config.toml
n_head = 8
d_mlp = 1600
activation = "squared_relu"
norm_place = "pre"
positions = "rope"
parallel_block = false
init_std_qkv = 0.0227
optimizer = "muon_variant"
lr_mult_o = 3.0
lr_head = 0.0086
schedule = "wsd"
decay_shape = "linear"
final_lr_fraction = 0.05
batch_tokens = [32768, 65536, 98304]
train_tokens = 564400000
Each number is 200 + 40 x the weight over the matrix's rms, rounded and kept within 0 to 999. Layers, rows and columns count from 0.

# k: layer 3 attention key, 512x320, rms 0.0634, rows 212-254, columns 240-319
# q: layer 3 attention query, 512x320, rms 0.0648, rows 213-254, columns 240-319
k212,252,147,200,235,187,214,184,162,244,191,195,238,125,185,210,193,182,199,222,248,224,174,179,114,197,205,184,251,185,213,133,230,202,272,218,254,211,207,216,199,239,202,226,160,84,258,115,204,202,251,171,186,232,220,149,216,212,161,173,185,197,199,200,197,260,168,232,186,267,186,234,277,201,210,203,237,186,203,257,199
q213,230,182,198,205,199,155,206,244,229,141,215,163,250,216,133,144,195,184,202,193,204,181,193,224,200,244,202,250,253,240,278,268,229,245,137,212,195,193,205,176,181,181,206,206,168,193,192,182,240,204,238,166,199,234,257,209,159,205,167,230,175,202,196,178,210,178,218,191,185,219,240,146,241,265,180,153,212,227,199,234
k213,183,225,236,202,256,126,195,207,181,204,195,196,101,214,148,277,209,216,174,237,172,161,194,212,202,188,249,125,207,187,213,128,225,254,226,278,181,176,190,211,149,221,275,174,233,206,206,258,206,138,336,172,172,219,221,159,92,190,204,234,229,257,223,174,166,160,208,191,255,263,85,186,178,208,185,202,213,158,121,188
q214,223,181,196,200,151,247,183,215,227,177,190,154,141,230,234,147,181,202,180,224,201,176,204,174,207,242,170,216,195,229,214,239,149,213,197,151,202,223,176,159,151,216,204,139,221,201,234,185,234,260,167,236,239,203,200,220,109,240,205,204,220,233,204,205,208,269,270,206,199,168,210,180,214,208,188,113,221,201,218,214
k214,184,211,211,149,235,189,189,245,169,176,224,185,219,182,155,185,187,206,231,160,101,309,214,177,145,233,244,148,238,174,203,152,207,198,156,224,256,198,94,210,204,141,204,139,232,220,258,316,278,131,150,198,126,195,200,181,181,206,215,216,231,199,256,228,143,215,225,180,160,250,208,171,187,209,130,205,229,221,194,240
q215,268,188,165,169,211,192,170,201,185,149,201,208,197,207,209,206,157,174,128,161,198,160,173,169,173,194,236,155,177,260,131,197,170,218,195,139,170,215,220,232,192,183,185,248,184,244,168,193,167,166,172,155,165,166,252,167,212,190,234,165,233,256,184,188,214,220,173,211,153,160,223,191,228,166,238,176,185,215,161,231
k215,209,290,228,138,265,229,236,183,166,267,155,205,224,192,173,249,200,229,181,198,213,158,183,215,209,109,245,159,196,238,250,174,297,222,113,181,220,265,266,259,172,232,193,239,211,193,266,226,199,164,235,196,235,210,314,113,150,224,223,263,210,206,119,143,193,236,177,234,308,239,146,224,241,174,207,200,155,188,126,246
q216,198,228,190,213,163,223,265,156,238,216,199,204,248,202,178,239,205,256,177,203,198,185,233,204,196,232,139,266,220,192,240,205,184,219,200,308,290,172,158,229,155,149,146,163,194,220,214,193,218,222,207,216,154,215,212,207,293,209,254,234,189,186,193,236,138,220,204,159,155,163,240,223,193,236,248,159,116,229,241,158
k216,133,190,219,146,155,187,224,170,200,190,162,131,167,192,236,217,198,196,199,214,213,253,192,134,278,223,204,202,122,245,181,172,146,217,157,229,203,198,237,98,191,194,211,144,203,193,183,251,157,171,106,206,139,157,260,206,226,211,112,131,194,307,249,250,212,152,199,217,166,225,239,244,201,237,219,201,154,231,229,224
q217,208,214,258,171,202,209,144,227,219,247,206,182,208,213,212,170,174,177,182,200,228,143,180,242,199,177,176,265,202,202,166,240,261,234,196,224,141,229,245,184,190,204,234,172,247,164,229,160,235,296,139,142,127,174,135,170,213,216,151,121,205,237,257,208,141,219,187,207,183,162,232,205,233,183,180,202,203,197,229,163
k217,188,215,191,344,242,160,174,248,217,270,206,231,239,178,132,188,189,167,205,216,109,150,218,247,224,283,259,179,232,158,267,215,216,233,191,297,176,196,190,255,171,200,191,244,244,197,193,234,205,159,233,201,188,137,261,250,144,260,211,186,213,242,223,156,140,153,159,241,196,275,159,122,148,197,148,158,248,202,155,193
q218,188,214,166,204,187,207,219,215,215,201,141,216,261,196,205,201,234,203,197,205,209,166,226,229,190,186,250,223,132,144,168,271,233,184,198,190,172,151,214,178,250,282,213,193,171,175,69,220,133,233,193,209,171,205,186,210,221,146,168,124,222,188,173,243,244,187,244,203,101,181,204,257,183,199,216,237,177,232,199,166
k218,192,216,195,110,164,276,240,112,204,210,189,199,221,156,254,253,204,165,199,222,235,174,199,151,262,216,214,247,241,279,204,223,228,262,190,134,198,256,197,141,206,254,257,160,220,241,223,233,151,232,184,181,217,209,250,180,248,221,200,239,149,142,206,182,211,193,214,162,182,178,210,200,135,227,204,243,227,184,196,252
q219,178,248,171,209,191,193,244,212,184,203,230,209,187,131,170,201,200,206,193,201,173,195,195,210,216,167,168,188,237,226,162,162,254,236,268,205,130,261,165,267,174,196,196,135,142,202,267,263,219,178,189,171,185,224,121,165,194,240,175,286,189,161,160,139,210,201,158,212,215,250,173,135,231,165,199,174,211,238,253,187
k219,238,154,218,158,192,125,182,155,208,151,155,95,116,212,177,237,249,198,205,186,165,223,170,211,199,194,163,168,205,165,158,207,263,192,224,195,241,222,155,155,167,189,238,247,261,248,205,114,184,198,223,147,148,194,144,189,244,230,227,201,233,178,199,331,189,248,254,269,167,206,180,168,170,152,287,208,196,233,218,217
q220,217,208,198,212,141,179,117,188,139,200,234,162,157,185,185,214,186,152,225,189,193,198,77,174,219,223,228,202,195,220,151,177,205,160,162,125,194,255,206,225,224,171,186,255,213,230,277,189,175,249,175,187,243,200,211,254,96,263,184,190,198,278,220,212,131,219,171,197,252,185,189,203,192,245,225,216,205,324,218,221
k220,167,274,206,187,203,182,139,129,176,172,176,177,236,204,166,236,252,138,177,207,232,260,182,236,213,157,156,144,225,167,206,258,202,219,171,190,202,179,234,215,120,127,119,220,207,139,216,198,203,204,298,193,194,189,190,139,208,255,162,207,255,234,187,114,163,144,201,177,194,157,159,193,181,199,210,233,203,129,105,196
q221,220,180,138,238,171,187,186,245,220,202,186,175,230,207,232,151,164,241,194,168,160,201,189,222,142,178,179,260,201,201,231,194,191,205,226,244,315,147,255,245,193,196,204,207,190,191,170,211,281,234,219,220,200,268,203,150,271,166,145,210,163,193,195,203,137,180,210,198,216,306,146,88,246,181,205,261,213,204,167,180
k221,236,122,166,236,180,218,224,246,239,217,190,135,226,184,220,254,247,207,207,237,234,199,170,236,154,266,200,234,240,114,222,258,237,259,232,174,201,229,199,200,226,217,219,193,197,156,194,261,83,200,102,153,268,223,112,247,225,210,215,157,255,208,202,211,122,136,187,181,254,186,194,195,140,127,211,229,204,246,289,201
q222,151,209,255,207,219,182,150,112,205,233,200,310,171,177,144,160,179,198,234,220,203,171,212,252,163,169,217,178,201,187,223,191,226,144,199,283,145,203,127,243,212,229,193,176,179,177,271,159,193,212,197,195,226,193,171,182,216,229,166,204,203,207,200,201,184,160,185,196,255,151,164,196,258,203,183,162,249,176,237,193
k222,238,191,247,202,173,215,186,223,160,155,131,132,203,211,206,241,240,218,156,149,233,200,97,216,186,262,169,218,228,198,215,205,181,147,121,234,189,236,232,247,161,182,220,162,124,230,167,218,163,217,223,202,168,182,213,154,218,172,232,211,200,143,222,204,160,123,94,171,139,288,166,182,192,232,171,149,244,220,206,271
q223,183,150,268,185,262,188,223,229,206,201,192,187,227,241,216,280,158,147,244,160,216,214,289,211,203,171,265,192,265,210,170,171,181,264,169,153,122,176,179,253,213,157,203,182,225,131,216,184,141,250,222,240,204,190,220,186,220,292,192,267,211,158,216,219,198,242,201,113,250,231,211,192,205,210,223,211,181,147,166,239
k223,198,143,209,203,150,307,201,158,195,202,200,145,163,101,188,204,235,236,165,184,142,192,133,206,165,148,183,154,211,145,132,122,228,165,214,198,249,165,195,154,244,155,134,166,290,271,193,144,251,322,196,216,186,209,93,182,299,83,207,190,309,171,224,239,249,216,234,249,80,209,260,228,283,145,174,256,183,244,245,145
q224,150,190,219,136,183,166,250,187,151,192,214,179,187,268,283,193,194,181,154,258,214,213,192,283,133,205,217,155,123,195,158,192,176,197,219,208,202,188,201,196,207,191,231,224,183,137,153,259,218,186,291,212,195,214,167,155,215,242,205,173,169,195,198,187,140,139,209,184,235,212,146,228,172,141,212,212,147,202,201,202
k224,180,152,172,222,193,205,246,181,262,193,180,235,199,279,264,179,210,193,213,138,207,170,255,114,247,217,209,240,244,185,184,198,128,238,186,153,156,243,205,209,249,189,235,177,166,194,145,162,166,201,89,190,217,133,188,182,244,194,201,247,205,243,187,154,154,296,199,198,178,214,210,201,269,218,157,150,274,223,231,223
q225,201,219,234,233,197,235,160,127,212,157,161,258,166,238,139,213,173,216,211,186,179,151,181,223,231,212,204,288,187,252,200,163,192,173,205,148,231,256,223,158,171,200,190,157,174,249,195,255,214,232,182,195,239,128,183,199,189,179,215,177,261,227,189,186,246,220,141,185,171,215,188,175,175,250,204,185,249,164,176,168
k225,138,155,220,245,121,223,201,164,173,187,213,237,280,228,179,147,185,155,196,222,190,158,184,174,215,163,176,264,248,227,143,236,207,224,161,218,197,228,135,181,220,233,177,227,173,153,176,152,110,263,284,250,216,239,174,231,181,190,195,212,113,187,201,215,227,198,271,220,191,226,215,125,143,228,215,257,111,249,227,205
q226,278,194,203,150,229,134,202,268,238,231,186,264,145,135,195,221,214,179,228,201,250,171,175,158,238,292,161,151,268,207,232,188,154,226,221,227,194,201,206,152,268,160,202,158,201,234,151,235,241,201,233,185,185,206,152,186,287,170,176,236,194,232,139,210,229,163,196,168,170,208,209,176,227,122,218,260,166,181,167,107
k226,261,270,252,207,202,174,165,181,186,214,185,193,150,195,207,234,265,130,182,158,262,187,260,197,173,123,241,180,223,187,152,227,289,184,287,165,189,137,231,219,201,233,290,193,277,216,237,169,247,251,209,247,162,126,255,231,243,214,202,178,112,124,197,168,214,200,196,230,269,183,156,173,205,257,220,195,240,280,206,172
q227,182,205,174,297,184,114,249,134,214,201,256,237,220,125,230,231,165,146,198,187,241,237,166,227,238,243,239,118,271,224,192,174,218,239,239,202,218,213,193,254,227,216,147,183,195,148,195,285,132,195,183,190,181,149,245,223,184,183,185,220,230,223,125,212,244,200,223,197,157,148,209,151,199,221,237,180,231,219,225,180
k227,159,207,207,169,166,134,165,184,203,188,160,208,228,197,177,185,255,192,209,198,235,257,221,244,178,89,234,163,210,156,129,171,237,237,201,139,177,171,165,221,182,172,211,198,221,198,189,179,186,247,190,234,187,203,237,185,211,173,254,179,170,221,109,162,142,150,162,190,238,184,154,156,255,174,194,164,210,136,193,266
q228,219,221,162,211,213,198,198,162,206,253,166,237,147,226,165,242,204,192,190,250,208,194,224,165,304,236,207,113,237,195,257,218,186,195,202,257,204,214,164,156,195,212,109,178,213,157,179,230,200,275,189,234,242,177,180,262,168,196,228,166,242,215,227,161,160,239,237,195,208,167,239,141,202,220,222,228,211,246,121,216
k228,292,220,211,229,138,194,199,203,234,171,230,164,237,151,129,183,222,157,175,255,172,219,218,206,159,158,140,178,231,181,220,119,210,127,161,155,33,227,278,232,159,174,227,219,202,297,136,253,269,163,195,228,165,261,166,189,254,222,145,260,193,175,218,244,251,212,221,180,214,223,178,159,246,168,126,246,216,175,175,132
q229,205,195,171,236,175,204,208,171,241,260,127,282,147,201,177,238,160,221,208,175,183,138,166,191,216,158,181,226,208,184,255,194,179,233,194,169,230,191,195,164,225,177,198,232,239,232,210,218,207,224,282,191,220,196,200,136,227,146,220,201,184,200,216,186,264,232,225,199,160,204,192,221,206,186,256,191,172,209,184,180
k229,255,159,154,264,200,225,168,150,219,212,236,261,300,195,212,232,186,94,182,240,221,197,222,135,175,283,230,188,131,265,286,189,205,185,279,214,206,188,258,170,229,200,229,209,154,215,205,197,275,204,119,246,247,189,220,286,173,194,233,153,115,158,218,179,271,165,229,189,165,150,244,248,171,203,191,227,169,226,249,107
q230,247,184,132,158,189,322,202,187,186,226,229,238,278,170,219,178,180,213,240,187,231,208,207,201,197,130,197,157,181,171,214,208,219,155,262,146,161,168,160,200,159,215,179,121,240,180,161,200,142,133,193,193,183,168,179,251,175,193,205,217,197,192,87,198,191,238,248,263,203,170,217,239,161,176,163,190,267,183,175,195
k230,212,204,254,115,244,229,224,180,214,189,253,167,177,182,221,206,221,241,236,195,156,179,169,213,274,219,212,171,204,199,196,207,203,222,207,187,187,226,198,241,188,263,242,194,190,247,315,236,160,208,206,236,200,224,235,191,187,131,234,160,182,177,162,176,134,179,240,179,229,219,142,289,183,132,157,231,163,157,156,204
q231,247,192,112,113,227,295,194,203,162,171,235,147,210,275,218,189,183,191,282,168,168,151,142,214,161,189,189,154,176,153,224,185,194,213,193,196,237,155,160,224,222,182,211,131,199,223,175,232,174,188,214,178,173,164,237,252,202,212,207,254,209,153,167,220,224,221,237,221,187,189,191,203,235,274,247,202,266,153,142,109
k231,281,176,173,211,231,123,158,122,214,228,148,224,220,128,244,195,197,228,158,193,150,251,156,179,227,283,168,149,257,280,244,261,132,212,205,136,243,183,226,198,234,172,166,195,247,258,248,264,247,177,117,222,280,201,268,223,148,188,233,128,209,152,234,258,199,281,225,212,158,170,212,252,246,146,205,215,202,135,135,195
q232,197,175,257,223,148,306,164,186,244,152,142,220,158,178,157,199,185,219,121,187,171,203,251,188,199,156,221,235,246,224,286,193,206,172,206,206,270,175,254,192,221,200,236,216,170,204,168,226,177,155,233,214,169,180,210,240,208,180,180,219,251,245,214,158,229,175,198,283,254,214,133,129,213,212,249,261,147,197,198,179
k232,206,175,197,244,176,115,238,210,242,270,130,197,301,138,214,199,168,128,219,180,137,234,216,227,259,232,192,197,176,168,115,209,206,198,224,134,206,164,109,215,211,167,134,369,256,132,212,291,193,155,227,169,132,181,104,164,240,190,198,192,218,201,155,251,180,251,227,172,177,192,202,180,181,152,168,150,215,195,201,160
q233,236,222,250,246,224,170,176,208,189,212,219,280,155,194,229,186,183,181,259,209,176,217,186,281,228,216,179,203,198,230,183,277,233,220,130,237,178,236,242,173,194,196,236,258,154,217,189,284,217,205,294,195,196,206,205,219,220,206,192,138,175,205,163,218,176,189,211,199,253,181,151,166,267,253,213,214,201,198,229,179
k233,230,177,153,181,151,197,205,185,177,211,153,154,256,205,211,222,264,220,181,138,185,178,154,224,196,216,248,176,292,181,204,242,216,215,278,282,175,205,217,203,251,211,143,236,191,267,160,176,182,190,261,218,158,240,171,282,257,167,178,252,124,192,185,187,230,250,226,196,231,163,272,225,153,155,195,193,234,241,152,188
q234,210,246,177,193,223,198,128,156,207,224,228,229,216,188,228,263,204,200,208,165,195,168,252,166,200,178,216,243,238,192,211,226,168,147,204,172,196,228,196,178,244,170,148,231,175,166,193,186,176,193,220,241,224,211,166,148,216,157,226,111,161,144,175,169,202,201,240,229,212,255,223,173,187,217,240,199,162,153,170,169
k234,108,168,201,204,148,233,247,237,216,264,244,119,326,232,141,196,186,189,191,197,188,169,191,223,196,213,180,206,185,227,167,211,182,269,175,209,192,195,158,178,213,259,190,208,100,220,170,230,196,255,180,206,223,264,228,254,135,224,236,162,227,227,195,201,220,278,176,139,193,119,252,183,161,201,271,233,160,241,270,200
q235,186,198,169,231,168,219,242,209,212,218,195,179,147,159,207,195,233,172,183,205,243,236,208,133,197,191,234,185,219,149,170,162,216,171,231,238,128,193,144,205,177,219,187,172,198,264,272,237,191,168,208,129,185,191,219,157,221,203,112,239,157,207,216,255,166,146,226,212,223,135,143,176,178,138,159,227,220,216,241,162
k235,238,194,197,178,197,210,208,180,172,209,178,222,216,184,175,269,170,238,130,183,131,135,171,208,146,155,126,258,237,263,214,152,181,228,155,188,139,266,250,175,222,272,234,162,172,207,248,164,252,185,201,122,266,205,145,255,198,183,169,244,238,191,259,219,223,235,139,163,173,271,240,202,128,203,240,226,263,230,223,297
q236,191,111,201,255,132,185,255,207,190,159,203,216,209,182,190,236,208,209,202,213,239,205,198,228,191,205,174,101,251,280,191,175,111,183,137,249,158,172,253,214,218,257,235,294,254,184,221,315,256,237,183,191,208,169,186,246,203,191,155,170,166,249,217,201,229,186,165,157,180,223,235,228,195,169,237,250,176,215,199,278
k236,98,226,217,223,205,200,213,164,188,211,194,148,253,182,81,202,225,121,166,227,202,250,168,214,258,111,249,161,147,159,205,150,222,171,191,143,167,209,208,204,214,206,174,221,235,195,183,184,165,231,289,165,229,195,235,213,227,233,180,248,231,255,161,234,238,231,110,283,205,143,189,106,208,266,180,157,212,236,218,233
q237,279,208,180,200,279,147,184,266,187,280,233,193,190,162,235,222,198,225,214,251,174,212,210,226,154,180,243,281,193,212,258,150,218,131,154,235,143,184,146,196,206,203,232,165,122,149,166,247,213,215,181,192,208,197,193,191,214,149,194,241,207,189,240,185,192,170,216,217,275,179,124,224,154,201,213,228,160,208,196,197
k237,239,158,183,175,302,110,219,240,222,189,211,206,129,203,186,171,263,119,252,191,202,237,161,251,187,250,183,192,177,161,222,170,178,281,135,144,178,143,189,210,148,248,255,190,128,168,212,214,173,116,90,263,210,259,178,231,199,198,174,168,208,258,179,169,131,188,208,95,225,243,251,220,205,277,244,189,246,243,223,222
q238,192,153,144,273,183,211,213,145,219,196,189,225,181,184,194,155,204,169,206,238,179,158,150,239,209,203,193,310,195,189,206,158,174,194,238,158,187,179,187,143,256,151,244,197,168,202,169,257,174,184,182,171,223,176,109,201,247,126,212,167,222,213,186,193,108,264,241,146,201,169,214,163,248,119,174,134,235,258,174,170
k238,155,192,300,188,233,237,212,184,165,224,273,225,284,153,175,260,260,196,206,248,212,201,208,190,196,224,217,229,314,191,191,242,116,156,218,219,197,234,211,237,146,192,307,173,176,255,184,246,232,253,121,197,207,162,264,246,217,169,150,258,255,211,187,245,215,197,225,220,149,188,248,144,251,196,229,181,190,237,179,293
q239,225,196,164,212,182,172,171,164,146,221,184,154,161,158,199,115,177,149,180,161,210,207,176,167,253,165,164,151,237,184,286,250,212,159,214,201,236,186,147,171,163,246,168,179,212,242,155,172,243,220,181,206,243,203,234,236,253,213,246,190,244,250,202,158,254,171,192,275,197,195,202,188,144,202,261,171,206,221,191,116
k239,261,144,249,222,217,253,231,247,198,259,181,211,221,140,204,194,177,233,266,185,174,239,152,154,121,173,220,156,218,192,174,246,128,189,180,126,184,219,171,191,200,246,203,256,224,203,202,239,161,200,231,117,195,191,245,192,201,150,147,111,214,120,148,208,206,204,222,207,172,162,227,133,213,185,192,212,239,110,115,219
q240,209,238,274,253,209,206,184,155,182,207,189,283,155,191,239,169,165,143,214,172,178,213,223,224,216,180,189,198,249,230,283,222,105,250,228,202,192,231,201,217,176,173,171,259,188,227,232,235,180,174,226,213,207,187,222,252,174,227,200,192,207,190,156,188,230,241,185,163,177,195,206,205,233,206,181,164,166,191,236,245
k240,168,216,187,257,147,263,160,225,210,239,225,231,253,209,212,231,271,181,155,198,162,238,212,242,169,211,156,272,242,165,112,158,176,227,245,270,229,181,138,181,308,208,111,199,221,169,164,231,247,227,217,164,211,227,166,194,168,217,202,183,210,178,244,208,227,206,196,204,186,171,220,252,215,292,175,215,125,169,205,143
q241,208,208,155,188,181,153,223,209,194,196,217,249,191,233,203,181,198,153,212,215,191,192,157,198,180,172,195,201,154,149,125,218,243,131,170,252,200,202,165,230,191,255,185,236,232,220,263,108,235,173,212,117,153,181,179,253,210,251,179,182,186,222,248,145,209,168,236,225,191,126,169,236,199,231,191,289,239,195,130,113
k241,192,107,249,287,239,181,213,204,200,210,173,188,113,187,189,277,215,188,174,164,172,205,204,237,171,257,205,251,162,107,170,203,257,272,204,189,191,229,244,204,170,212,227,194,230,257,185,178,139,172,177,149,199,206,217,211,228,168,155,183,237,149,133,201,127,192,185,246,121,192,213,193,175,245,205,190,186,255,251,250
q242,161,152,247,172,214,179,141,236,273,219,266,193,229,228,237,162,241,179,213,206,207,219,127,260,217,230,210,141,236,226,194,166,270,198,170,292,209,212,223,221,216,211,259,207,159,225,246,150,167,194,188,153,189,201,150,156,157,205,216,275,210,152,208,215,191,216,108,214,225,199,229,164,177,207,215,219,216,231,256,255
k242,121,241,227,134,198,147,220,193,212,197,204,216,243,269,122,201,205,205,136,239,146,237,231,217,144,235,204,204,246,204,228,167,213,210,262,182,241,243,205,210,220,126,175,222,162,123,219,190,220,182,344,161,180,236,285,192,224,208,328,125,269,231,219,204,259,186,179,167,246,229,143,156,189,130,161,241,180,239,218,190
q243,209,147,189,183,188,104,162,261,223,184,211,203,138,216,181,227,177,125,250,153,185,266,107,213,147,192,249,222,248,221,230,232,164,238,183,153,216,271,271,202,190,149,248,217,238,252,249,193,180,234,197,260,195,209,161,247,206,291,149,206,242,155,211,209,268,199,227,224,188,213,209,179,261,222,180,227,194,215,275,229
k243,228,198,203,250,225,157,252,161,152,214,156,195,237,192,207,150,198,251,203,172,164,199,272,184,180,208,266,154,182,201,321,225,204,158,263,275,160,182,228,178,251,204,204,119,185,185,147,88,158,127,221,244,189,189,198,210,190,184,246,199,182,204,203,223,214,205,219,220,163,215,201,192,190,193,175,191,228,202,187,286
q244,199,229,188,141,180,284,228,189,190,173,190,183,293,257,195,266,205,240,135,214,243,172,216,236,165,183,192,292,179,187,209,181,171,163,206,195,236,198,235,198,165,211,217,162,182,198,158,180,189,175,160,261,125,197,240,180,207,210,208,302,185,185,215,229,146,228,231,174,150,204,179,214,155,187,233,196,278,187,202,243
k244,168,180,176,159,196,193,211,185,253,199,261,183,173,212,228,168,224,241,182,173,199,237,210,196,183,335,215,140,160,250,232,246,153,164,145,219,189,283,113,202,218,188,193,218,184,217,238,169,133,126,123,194,175,204,191,221,180,283,187,201,210,152,300,204,241,225,262,181,245,185,199,268,173,211,215,214,153,163,254,203
q245,151,200,180,253,203,214,293,177,160,209,258,247,227,145,205,155,110,195,181,220,168,190,211,227,186,186,241,159,165,206,190,190,205,219,283,219,154,166,233,162,274,218,198,214,266,225,142,230,173,245,98,259,247,209,172,200,185,184,242,157,189,190,180,251,257,233,151,137,147,223,217,220,250,169,219,172,201,201,159,232
k245,204,199,186,167,214,198,173,168,192,226,92,285,252,223,210,197,262,226,228,275,265,241,262,136,224,296,156,156,216,259,182,225,242,203,208,241,251,150,194,195,176,235,230,194,220,210,195,131,136,142,286,189,218,218,155,236,139,236,211,186,149,157,237,142,174,175,244,221,194,204,180,164,124,242,249,281,89,183,227,190
q246,194,260,209,248,203,172,202,213,185,206,206,206,188,203,231,179,224,230,220,246,201,236,186,109,183,177,147,143,208,212,189,222,198,96,76,210,211,150,162,182,167,214,195,261,179,200,196,201,205,197,230,173,150,214,204,181,222,180,154,194,160,282,216,223,153,175,273,239,264,142,259,191,195,200,180,194,200,254,185,228
k246,201,224,121,128,226,176,245,135,211,161,211,167,209,221,251,259,195,156,237,202,246,201,181,221,265,242,243,173,206,209,212,246,264,252,248,168,202,227,239,126,230,289,231,198,204,145,216,224,169,137,164,196,197,225,197,248,155,121,203,160,202,180,168,194,196,218,195,199,174,238,142,189,208,183,170,148,205,142,224,165
q247,189,190,165,226,197,138,215,173,135,223,177,136,268,171,198,212,213,226,205,251,190,223,162,148,206,203,193,219,188,216,169,205,193,178,216,204,224,256,172,248,271,205,224,249,238,163,197,185,214,264,258,179,243,210,203,171,177,220,188,302,194,213,232,259,142,173,238,160,244,245,186,244,210,168,151,182,201,276,220,257
k247,139,198,248,195,185,234,170,185,255,219,189,260,144,186,257,210,176,213,155,186,191,205,126,234,269,238,211,98,168,188,243,95,181,169,243,198,232,209,217,136,183,259,173,147,225,221,221,173,188,169,113,179,179,185,192,188,228,242,213,202,166,208,129,239,133,188,201,209,152,222,198,203,196,230,269,242,214,202,179,242
q248,188,144,157,170,195,231,237,165,230,230,188,214,260,172,216,144,207,211,221,179,206,156,130,203,180,241,142,211,209,177,199,268,174,156,207,176,226,202,174,173,181,215,227,211,236,252,188,242,177,171,244,163,184,155,151,233,203,122,180,171,173,189,220,235,270,177,216,171,200,198,160,249,229,164,171,175,165,157,188,203
k248,100,162,225,201,230,184,238,270,157,174,167,200,188,280,189,107,231,240,165,239,213,264,237,265,229,252,142,157,232,178,290,194,209,232,187,216,188,173,205,204,293,194,243,263,163,252,196,237,209,129,167,258,177,263,172,198,276,209,161,156,238,208,216,201,210,136,239,214,225,210,169,219,227,278,211,132,246,250,185,191
q249,150,243,190,208,175,206,211,205,215,162,268,234,307,194,228,166,204,184,243,201,213,182,185,211,212,146,233,151,222,222,263,193,192,174,178,258,195,199,210,207,238,250,176,232,236,278,226,200,152,248,188,208,252,228,123,265,139,246,237,213,231,226,256,186,188,200,209,144,149,173,233,183,241,169,220,222,233,192,249,292
k249,224,269,215,211,227,210,188,158,153,172,212,170,226,170,279,220,180,280,100,73,247,291,180,192,139,161,166,233,241,178,173,174,201,153,153,163,125,228,170,180,203,194,213,155,226,261,216,123,192,238,194,200,135,250,190,215,207,301,233,237,198,222,200,210,259,247,243,203,249,178,209,159,213,190,201,237,210,218,173,251
q250,225,179,191,221,185,227,232,146,158,96,127,191,156,257,240,165,138,194,183,227,150,189,266,213,165,210,186,207,218,145,187,168,140,205,160,151,258,179,183,198,210,183,189,194,215,159,191,258,257,224,257,167,268,156,232,199,213,214,161,216,212,208,273,249,220,216,200,179,186,225,213,226,221,211,266,199,159,138,245,212
k250,145,283,248,164,210,206,179,241,247,295,261,153,270,153,151,210,164,154,232,230,190,149,198,211,254,207,171,243,176,224,197,144,284,215,214,221,196,160,238,209,212,176,150,220,180,256,167,272,244,203,97,218,129,194,269,220,258,297,235,163,262,156,144,220,178,305,194,206,172,297,251,220,249,281,201,168,187,195,171,183
q251,166,156,207,187,230,232,282,139,185,111,184,237,170,207,225,232,167,251,150,197,209,190,193,204,159,187,173,219,217,272,201,233,131,216,234,149,230,195,163,187,206,122,256,161,220,181,245,200,151,175,141,183,221,165,253,235,194,217,166,228,221,224,179,214,202,210,296,144,242,226,180,174,217,192,213,185,207,172,160,242
k251,213,188,300,193,165,211,219,217,119,187,220,184,189,110,177,219,193,261,165,203,187,236,237,157,195,236,154,225,130,164,166,187,220,192,235,204,223,216,206,241,188,191,264,178,167,187,227,177,206,177,129,241,169,136,142,184,222,167,131,203,234,240,227,227,209,191,163,198,124,212,209,237,188,234,236,155,215,189,272,236
q252,130,199,209,196,186,186,238,186,218,213,208,190,189,196,231,188,150,133,141,218,213,256,228,171,149,202,218,220,247,114,179,210,162,245,191,242,276,234,129,176,183,244,210,173,173,209,148,202,170,196,248,158,248,233,202,145,167,139,252,132,280,277,166,160,175,238,247,200,138,169,226,240,201,200,141,139,195,189,197,214
k252,299,228,133,189,203,256,224,134,203,272,197,185,234,199,116,186,224,285,209,244,192,192,180,230,203,188,210,160,209,173,178,190,174,197,164,174,209,245,163,205,228,178,187,196,205,216,128,238,268,133,249,242,220,174,216,194,177,216,206,212,180,207,154,136,155,187,179,188,178,234,139,151,169,243,272,238,208,249,223,229
q253,251,179,239,246,226,203,120,201,204,274,251,202,289,123,124,177,202,188,184,207,241,209,219,203,221,269,198,168,219,183,146,184,158,203,216,224,212,213,137,174,202,177,197,208,179,188,200,204,215,247,227,163,209,243,276,161,206,179,212,151,221,224,209,195,222,239,209,204,121,224,288,217,244,185,192,172,214,228,255,215
k253,201,237,161,237,254,252,230,215,135,184,239,193,241,201,211,263,253,191,215,160,134,140,225,193,197,247,191,204,225,170,224,208,273,221,225,182,185,257,234,190,161,226,160,170,208,150,243,248,164,144,226,213,246,204,294,205,79,244,221,236,188,207,226,197,198,186,212,201,204,209,184,197,168,194,257,223,226,185,214,134
q254,156,239,199,186,210,256,199,221,202,149,132,135,215,126,140,185,159,215,220,177,177,239,188,128,254,256,226,234,249,196,144,202,138,240,147,213,156,202,216,200,157,184,234,234,229,149,228,145,156,250,198,164,193,218,195,153,131,236,186,190,277,219,172,252,202,216,230,171,214,214,239,224,219,175,191,229,165,202,278,139
k254,159,214,198,208,191,211,227,194,219,181,230,186,218,267,187,262,121,208,225,229,181,126,183,211,178,208,269,152,220,221,213,211,208,249,196,207,194,246,224,166,205,229,152,246,212,243,183,247,250,137,201,199,218,193,190,230,207,151,201,165,170,216,191,202,280,200,228,242,197,266,261,207,148,199,230,228,143,215,188,242